Part of a small language model's weights.
Size: 10 layers, MLP 2560 GELU, vocabulary 16384.
Training: a variant of Adam for these matrices, 1379M tokens, 10521 steps.
Each number is 50 + 15 x the weight over its row's rms, rounded and kept within 0 to 99. Layers, rows and columns count from 0. The size before them is the row's rms in percent of the matrix's.

# v: layer 4 attention value, 1024x640, rms 0.0126, rows 777-796, columns 480-559
# o: layer 4 attention output (transposed), 1024x640, rms 0.0179, rows 777-796, columns 480-559
v777 093:57 38 65 60 51 53 35 48 45 71 63 38 49 41 45 63 17 39 62 60 44 49 47 55 37 51 41 49 69 75 69 59 75 35 59 43 48 36 61 58 63 19 46 56 45 49 09 49 54 43 46 70 66 67 16 78 51 28 55 13 53 41 42 46 28 81 58 44 54 39 63 43 47 49 48 37 44 63 68 45
o777 088:41 63 12 56 47 46 53 72 51 34 45 57 36 55 42 49 46 51 31 52 56 25 55 66 43 47 90 46 42 34 39 26 29 46 48 48 46 56 54 56 32 62 57 44 51 54 91 61 49 49 49 32 39 43 80 39 47 49 68 66 53 67 32 61 60 00 56 58 46 49 67 62 31 66 61 50 63 31 60 35
v778 091:54 59 20 57 65 39 27 40 63 60 35 44 53 60 39 57 36 88 42 43 16 50 43 54 37 34 41 41 43 46 63 24 30 54 81 44 65 61 26 40 44 40 55 32 65 56 56 68 68 98 56 47 58 41 76 46 40 48 48 44 69 70 53 49 56 28 41 63 52 25 49 44 50 48 34 58 53 71 50 56
o778 089:37 37 49 32 48 57 55 56 40 46 33 57 56 42 57 49 74 22 78 48 75 50 52 36 74 78 50 54 61 61 36 99 57 65 42 32 59 35 67 70 67 57 15 56 52 21 42 53 19 36 39 67 45 49 41 71 34 50 46 56 49 37 55 40 52 66 41 41 53 61 48 56 43 47 57 42 55 24 43 54
v779 089:50 61 43 51 45 44 91 79 41 51 38 63 78 63 51 64 57 55 49 46 53 37 65 61 55 30 39 51 72 59 63 52 40 54 62 45 67 60 58 60 37 24 49 48 61 53 57 93 52 41 43 45 44 60 62 37 24 63 40 68 35 63 55 39 61 26 53 47 47 60 73 38 37 89 45 50 60 53 45 96
o779 087:27 32 44 59 56 58 34 28 74 37 55 58 27 44 16 24 35 21 65 50 51 53 41 44 63 52 66 43 30 49 40 39 57 22 31 60 47 45 73 41 37 45 50 69 57 31 63 29 58 51 57 36 53 32 57 50 62 44 58 28 56 35 42 56 24 53 41 50 54 42 46 60 36 04 65 39 47 75 32 38
v780 088:29 77 06 45 57 28 28 62 59 12 44 60 18 30 51 46 46 55 99 29 69 45 73 45 20 71 60 33 41 46 32 25 65 30 39 69 48 53 54 45 49 79 78 72 50 73 53 78 42 44 53 76 63 57 29 72 28 41 43 53 63 58 57 54 29 45 65 39 50 68 59 57 52 22 55 16 95 49 50 45
o780 082:56 24 77 57 40 50 70 41 71 63 26 18 67 75 50 63 39 42 15 38 53 37 43 34 67 09 51 57 52 83 70 49 65 50 45 47 52 51 39 75 37 37 70 22 64 24 22 65 64 63 44 42 73 22 60 50 39 63 80 52 33 54 54 50 38 38 28 61 46 42 57 44 63 66 39 73 14 75 28 50
v781 094:71 29 45 47 49 40 39 34 41 65 40 41 75 50 44 42 57 31 48 47 51 49 36 40 78 52 47 29 49 55 42 53 46 76 55 39 34 80 45 32 53 57 45 62 55 59 76 43 65 42 73 42 53 58 62 40 25 69 43 32 51 67 53 51 66 56 66 65 47 50 74 30 44 58 52 62 37 48 32 58
o781 093:67 72 57 49 60 65 49 77 58 37 62 50 51 45 53 54 52 62 62 79 78 41 58 53 31 65 56 87 51 48 54 34 47 33 59 70 33 18 41 70 42 61 42 40 60 40 39 44 52 61 32 59 53 53 28 63 54 45 44 56 59 46 41 48 23 54 50 39 37 50 39 71 61 52 55 54 44 30 68 45
v782 096:60 46 38 65 32 73 59 66 37 77 50 40 36 51 45 60 44 33 44 68 66 49 44 32 72 69 39 61 52 62 42 69 65 82 38 16 46 50 35 22 61 40 31 55 59 36 33 43 33 50 52 35 53 57 42 47 73 69 35 39 74 56 30 38 62 48 55 80 57 68 48 65 34 68 72 59 63 54 44 56
o782 092:19 55 68 52 47 19 65 47 48 31 58 56 65 80 38 55 52 45 18 25 21 63 31 54 40 57 61 47 49 40 29 57 33 28 51 72 45 65 55 66 43 64 60 31 60 48 66 53 60 43 43 33 51 53 49 23 38 48 49 57 28 60 77 70 59 45 54 26 70 37 62 65 64 34 21 30 31 52 46 62
v783 095:64 78 34 46 32 43 43 51 49 71 52 52 49 38 32 51 50 69 17 80 26 59 71 57 67 68 38 18 55 50 55 31 44 57 65 51 57 47 44 42 42 42 54 49 51 67 68 65 38 51 22 32 72 19 57 80 54 56 51 59 35 65 23 46 49 50 51 60 20 89 64 56 37 50 69 58 43 52 41 58
o783 091:63 60 65 50 56 47 65 52 55 08 60 47 58 45 60 65 46 64 64 34 58 38 46 29 44 40 54 83 42 54 22 58 45 32 46 55 37 66 63 37 31 62 49 54 51 33 23 45 70 39 63 41 42 54 08 29 40 49 33 61 43 59 47 43 38 33 35 21 63 42 39 20 65 52 46 44 32 45 47 42
v784 091:65 41 53 62 49 55 43 53 50 76 62 57 79 28 67 30 61 55 42 51 64 35 81 81 58 74 22 29 32 33 70 67 86 61 36 54 54 33 55 50 45 49 26 90 27 34 42 63 64 58 41 47 65 16 62 63 73 74 48 68 59 28 52 62 60 43 71 53 52 43 67 32 46 30 50 71 28 36 48 49
o784 088:31 40 53 40 60 52 52 32 25 54 45 37 58 51 44 60 40 56 68 27 54 34 23 65 50 04 61 56 58 57 43 38 22 47 47 70 55 65 44 42 43 60 46 30 66 78 58 41 40 28 49 53 25 46 53 42 44 40 55 60 57 44 34 36 66 49 12 45 66 64 47 54 85 83 71 69 55 49 48 40
v785 096:47 23 53 51 64 64 60 37 40 89 70 64 52 66 67 39 36 21 64 38 24 46 72 62 38 44 48 50 59 43 45 49 38 62 75 81 52 41 32 34 34 28 62 23 63 51 49 58 58 61 25 75 45 64 62 45 53 83 53 66 47 48 73 66 42 31 47 40 66 52 20 58 50 26 57 62 53 75 60 52
o785 090:63 60 47 48 44 53 63 44 56 23 45 41 35 28 30 59 67 45 37 70 69 31 30 47 95 72 59 48 55 57 60 54 45 68 55 22 49 63 53 38 55 76 47 48 36 45 61 35 60 43 45 56 54 58 62 41 47 34 53 41 51 39 45 48 54 45 79 70 56 59 56 39 51 60 39 32 66 29 65 56
v786 090:39 44 48 43 54 49 30 62 72 57 63 70 37 49 50 71 68 83 34 36 53 45 24 22 18 56 31 33 52 50 45 52 49 55 45 26 49 51 46 57 46 78 22 57 63 44 64 76 45 50 47 42 44 60 41 39 59 59 30 35 29 40 52 59 53 56 43 40 35 53 36 70 36 31 47 34 41 62 35 54
o786 087:57 74 39 69 34 55 67 35 69 29 47 31 60 25 50 52 18 30 66 51 54 96 69 57 34 39 65 69 36 52 39 50 59 39 61 67 52 70 86 49 55 33 85 32 45 37 36 57 38 70 24 58 48 40 58 58 45 38 46 61 65 71 28 55 35 41 42 73 79 46 82 27 40 40 73 63 59 07 57 74
v787 092:49 59 33 49 42 69 58 51 56 38 59 49 64 56 51 54 52 57 62 63 46 32 63 49 48 48 49 56 51 30 55 47 43 22 32 75 52 53 42 49 54 43 44 35 73 54 38 31 33 39 76 48 51 18 70 62 55 79 75 69 34 57 50 47 46 57 71 40 57 64 56 26 64 32 51 67 65 56 36 59
o787 091:50 29 29 30 69 13 43 49 51 54 54 72 18 35 44 52 41 49 33 43 62 53 38 50 47 38 53 66 62 61 59 54 57 61 31 37 48 24 69 58 44 47 39 53 13 53 57 53 70 49 28 51 44 48 82 30 53 31 45 53 43 47 52 68 50 58 35 56 56 48 42 51 41 59 50 50 41 36 55 33
v788 100:70 50 62 61 39 30 39 51 49 39 49 50 61 49 67 66 50 44 35 44 75 43 68 34 65 44 38 63 72 79 76 75 50 64 15 59 49 50 57 25 52 23 66 54 54 55 74 78 42 58 47 55 45 22 45 41 58 43 65 48 47 51 78 67 57 47 68 16 37 31 56 55 33 84 19 39 48 52 49 41
o788 100:44 33 62 46 60 52 54 58 50 64 55 45 22 34 58 46 67 35 70 63 39 57 30 53 22 68 75 38 51 52 64 29 50 50 90 29 52 64 39 42 50 47 46 64 38 31 47 54 54 54 38 41 46 62 42 59 40 67 43 36 63 47 33 39 57 47 52 64 39 63 66 71 69 46 94 30 51 55 56 69
v789 094:54 81 66 45 19 38 93 64 75 33 59 53 52 40 75 58 05 55 26 36 43 65 57 68 33 58 47 53 49 53 41 81 64 53 44 85 24 70 39 32 71 46 45 45 63 41 39 60 59 37 34 35 55 22 37 55 33 47 68 38 56 56 20 52 35 30 57 31 50 45 56 35 49 76 25 49 52 33 56 69
o789 093:57 26 42 37 76 46 18 46 36 74 27 50 44 47 18 57 62 49 77 38 67 44 60 61 52 52 47 45 29 35 60 19 47 59 68 22 60 43 66 34 47 54 42 56 54 56 45 52 39 46 57 53 63 60 65 43 57 58 40 71 57 30 78 44 29 52 19 61 56 57 58 52 49 41 62 26 72 58 60 35
v790 088:21 72 35 61 80 58 69 47 27 69 33 59 54 45 48 51 37 57 61 55 44 59 88 58 44 25 57 48 65 38 55 45 42 60 56 42 60 30 55 72 67 29 70 55 55 40 75 50 38 52 56 37 33 40 52 43 45 55 73 51 42 47 36 51 51 52 62 58 51 43 43 53 42 58 38 41 58 59 51 77
o790 085:33 59 60 46 32 38 48 63 71 09 54 58 48 71 42 49 45 25 44 37 60 66 55 33 68 71 42 59 27 60 31 35 48 34 45 44 41 64 75 56 46 55 50 31 50 55 51 39 52 53 50 42 53 77 37 58 59 40 38 52 43 48 69 59 49 48 50 56 27 48 70 54 67 45 71 47 61 33 62 62
v791 099:32 56 70 35 63 53 32 41 55 61 56 54 42 46 58 42 49 78 62 41 39 56 33 90 22 32 60 38 39 57 42 46 51 28 57 62 42 54 37 31 30 45 26 55 49 43 69 50 75 49 56 43 60 61 43 63 54 40 47 30 47 71 56 61 56 44 46 58 41 62 26 40 57 44 48 31 30 69 71 77
o791 096:65 72 20 55 26 77 59 44 55 15 61 48 36 70 62 51 46 46 56 57 47 48 83 38 43 61 54 86 31 33 42 57 57 78 41 49 33 38 67 67 40 25 59 53 56 63 41 34 25 52 50 43 40 54 68 44 57 55 60 83 48 51 54 62 48 52 60 45 34 39 66 33 43 46 50 76 63 33 63 54
v792 091:46 47 43 51 44 61 42 78 40 65 50 48 68 41 36 63 35 79 47 59 44 39 56 60 66 45 42 46 52 45 47 59 31 43 80 28 80 73 51 38 47 48 38 36 28 15 37 52 68 52 53 73 35 53 51 61 70 46 52 37 60 48 41 61 56 64 47 65 26 56 56 44 74 32 50 47 46 53 64 58
o792 086:71 48 57 50 83 42 47 32 47 65 54 56 36 55 56 34 44 20 65 53 48 50 62 63 52 35 40 43 44 56 53 55 32 60 45 99 53 21 22 23 51 48 47 56 52 70 70 75 74 51 63 63 60 47 46 52 55 71 37 57 73 59 51 22 54 38 67 33 44 31 28 52 49 68 42 40 41 36 42 35
v793 094:58 41 85 35 31 51 50 64 78 55 55 47 33 08 51 36 40 55 62 63 51 50 54 49 29 42 62 11 54 35 54 48 48 23 29 36 69 57 33 64 50 44 73 51 36 71 10 77 49 60 39 49 51 43 16 27 49 48 58 50 56 45 45 50 45 60 49 34 54 59 49 50 40 45 67 54 19 16 25 36
o793 090:52 44 35 69 48 50 65 34 39 38 45 42 60 66 39 57 77 42 18 47 51 27 84 43 63 56 54 51 54 43 42 60 59 43 55 56 30 61 52 63 26 73 45 47 41 46 66 57 41 51 78 45 40 85 80 37 53 42 52 79 46 37 46 40 20 29 57 59 45 47 34 68 67 46 47 36 69 84 67 64
v794 096:66 61 58 45 55 66 47 59 63 51 40 59 39 40 46 38 62 53 30 40 14 61 36 51 74 87 48 48 42 63 70 70 30 44 45 60 30 42 28 46 62 27 31 62 69 46 19 49 78 65 59 23 70 49 53 54 67 79 39 51 69 45 38 33 34 61 81 36 60 42 27 32 36 46 44 57 26 97 62 36
o794 091:25 38 34 70 31 49 48 39 38 34 73 39 52 77 58 61 56 66 63 38 50 48 54 58 45 25 63 78 58 18 33 42 39 72 75 56 60 64 38 56 50 54 77 40 25 49 53 42 36 53 30 60 55 22 31 47 50 31 28 44 40 35 43 48 59 41 20 48 69 62 52 33 52 61 37 41 50 29 40 35
v795 090:34 48 40 54 59 65 43 54 25 39 73 37 33 21 40 19 58 58 39 71 28 68 22 57 62 51 36 27 74 36 57 35 54 66 39 63 33 64 59 26 40 38 73 37 42 34 91 63 46 60 41 63 59 58 33 59 36 84 53 50 43 58 49 61 58 46 29 60 56 68 42 53 66 21 66 86 51 81 39 28
o795 087:79 40 49 85 63 52 40 31 67 42 39 53 53 74 44 57 53 35 60 40 87 37 71 41 51 69 45 52 40 51 54 51 32 38 54 37 68 29 38 44 77 54 22 62 48 35 24 41 75 37 44 47 44 39 61 72 51 21 49 50 52 68 45 51 37 76 51 42 71 43 51 39 32 88 35 37 71 23 85 74
v796 091:48 40 10 52 51 44 32 58 33 48 51 45 20 70 48 36 50 62 67 52 58 68 40 55 55 57 62 38 33 66 50 48 43 44 52 53 40 55 21 66 33 44 63 55 50 57 49 43 42 58 62 52 32 47 29 46 59 45 62 73 58 76 26 24 33 38 61 77 53 43 31 38 40 52 85 35 42 89 20 48
o796 092:49 61 66 50 33 51 54 47 62 32 52 48 43 34 54 40 63 42 37 54 39 67 76 52 25 42 34 76 21 53 61 42 48 50 41 51 52 32 63 39 58 58 41 28 39 43 48 44 35 48 46 45 35 55 58 66 36 69 63 43 46 57 58 48 48 42 45 53 36 47 75 34 41 40 41 57 46 34 67 67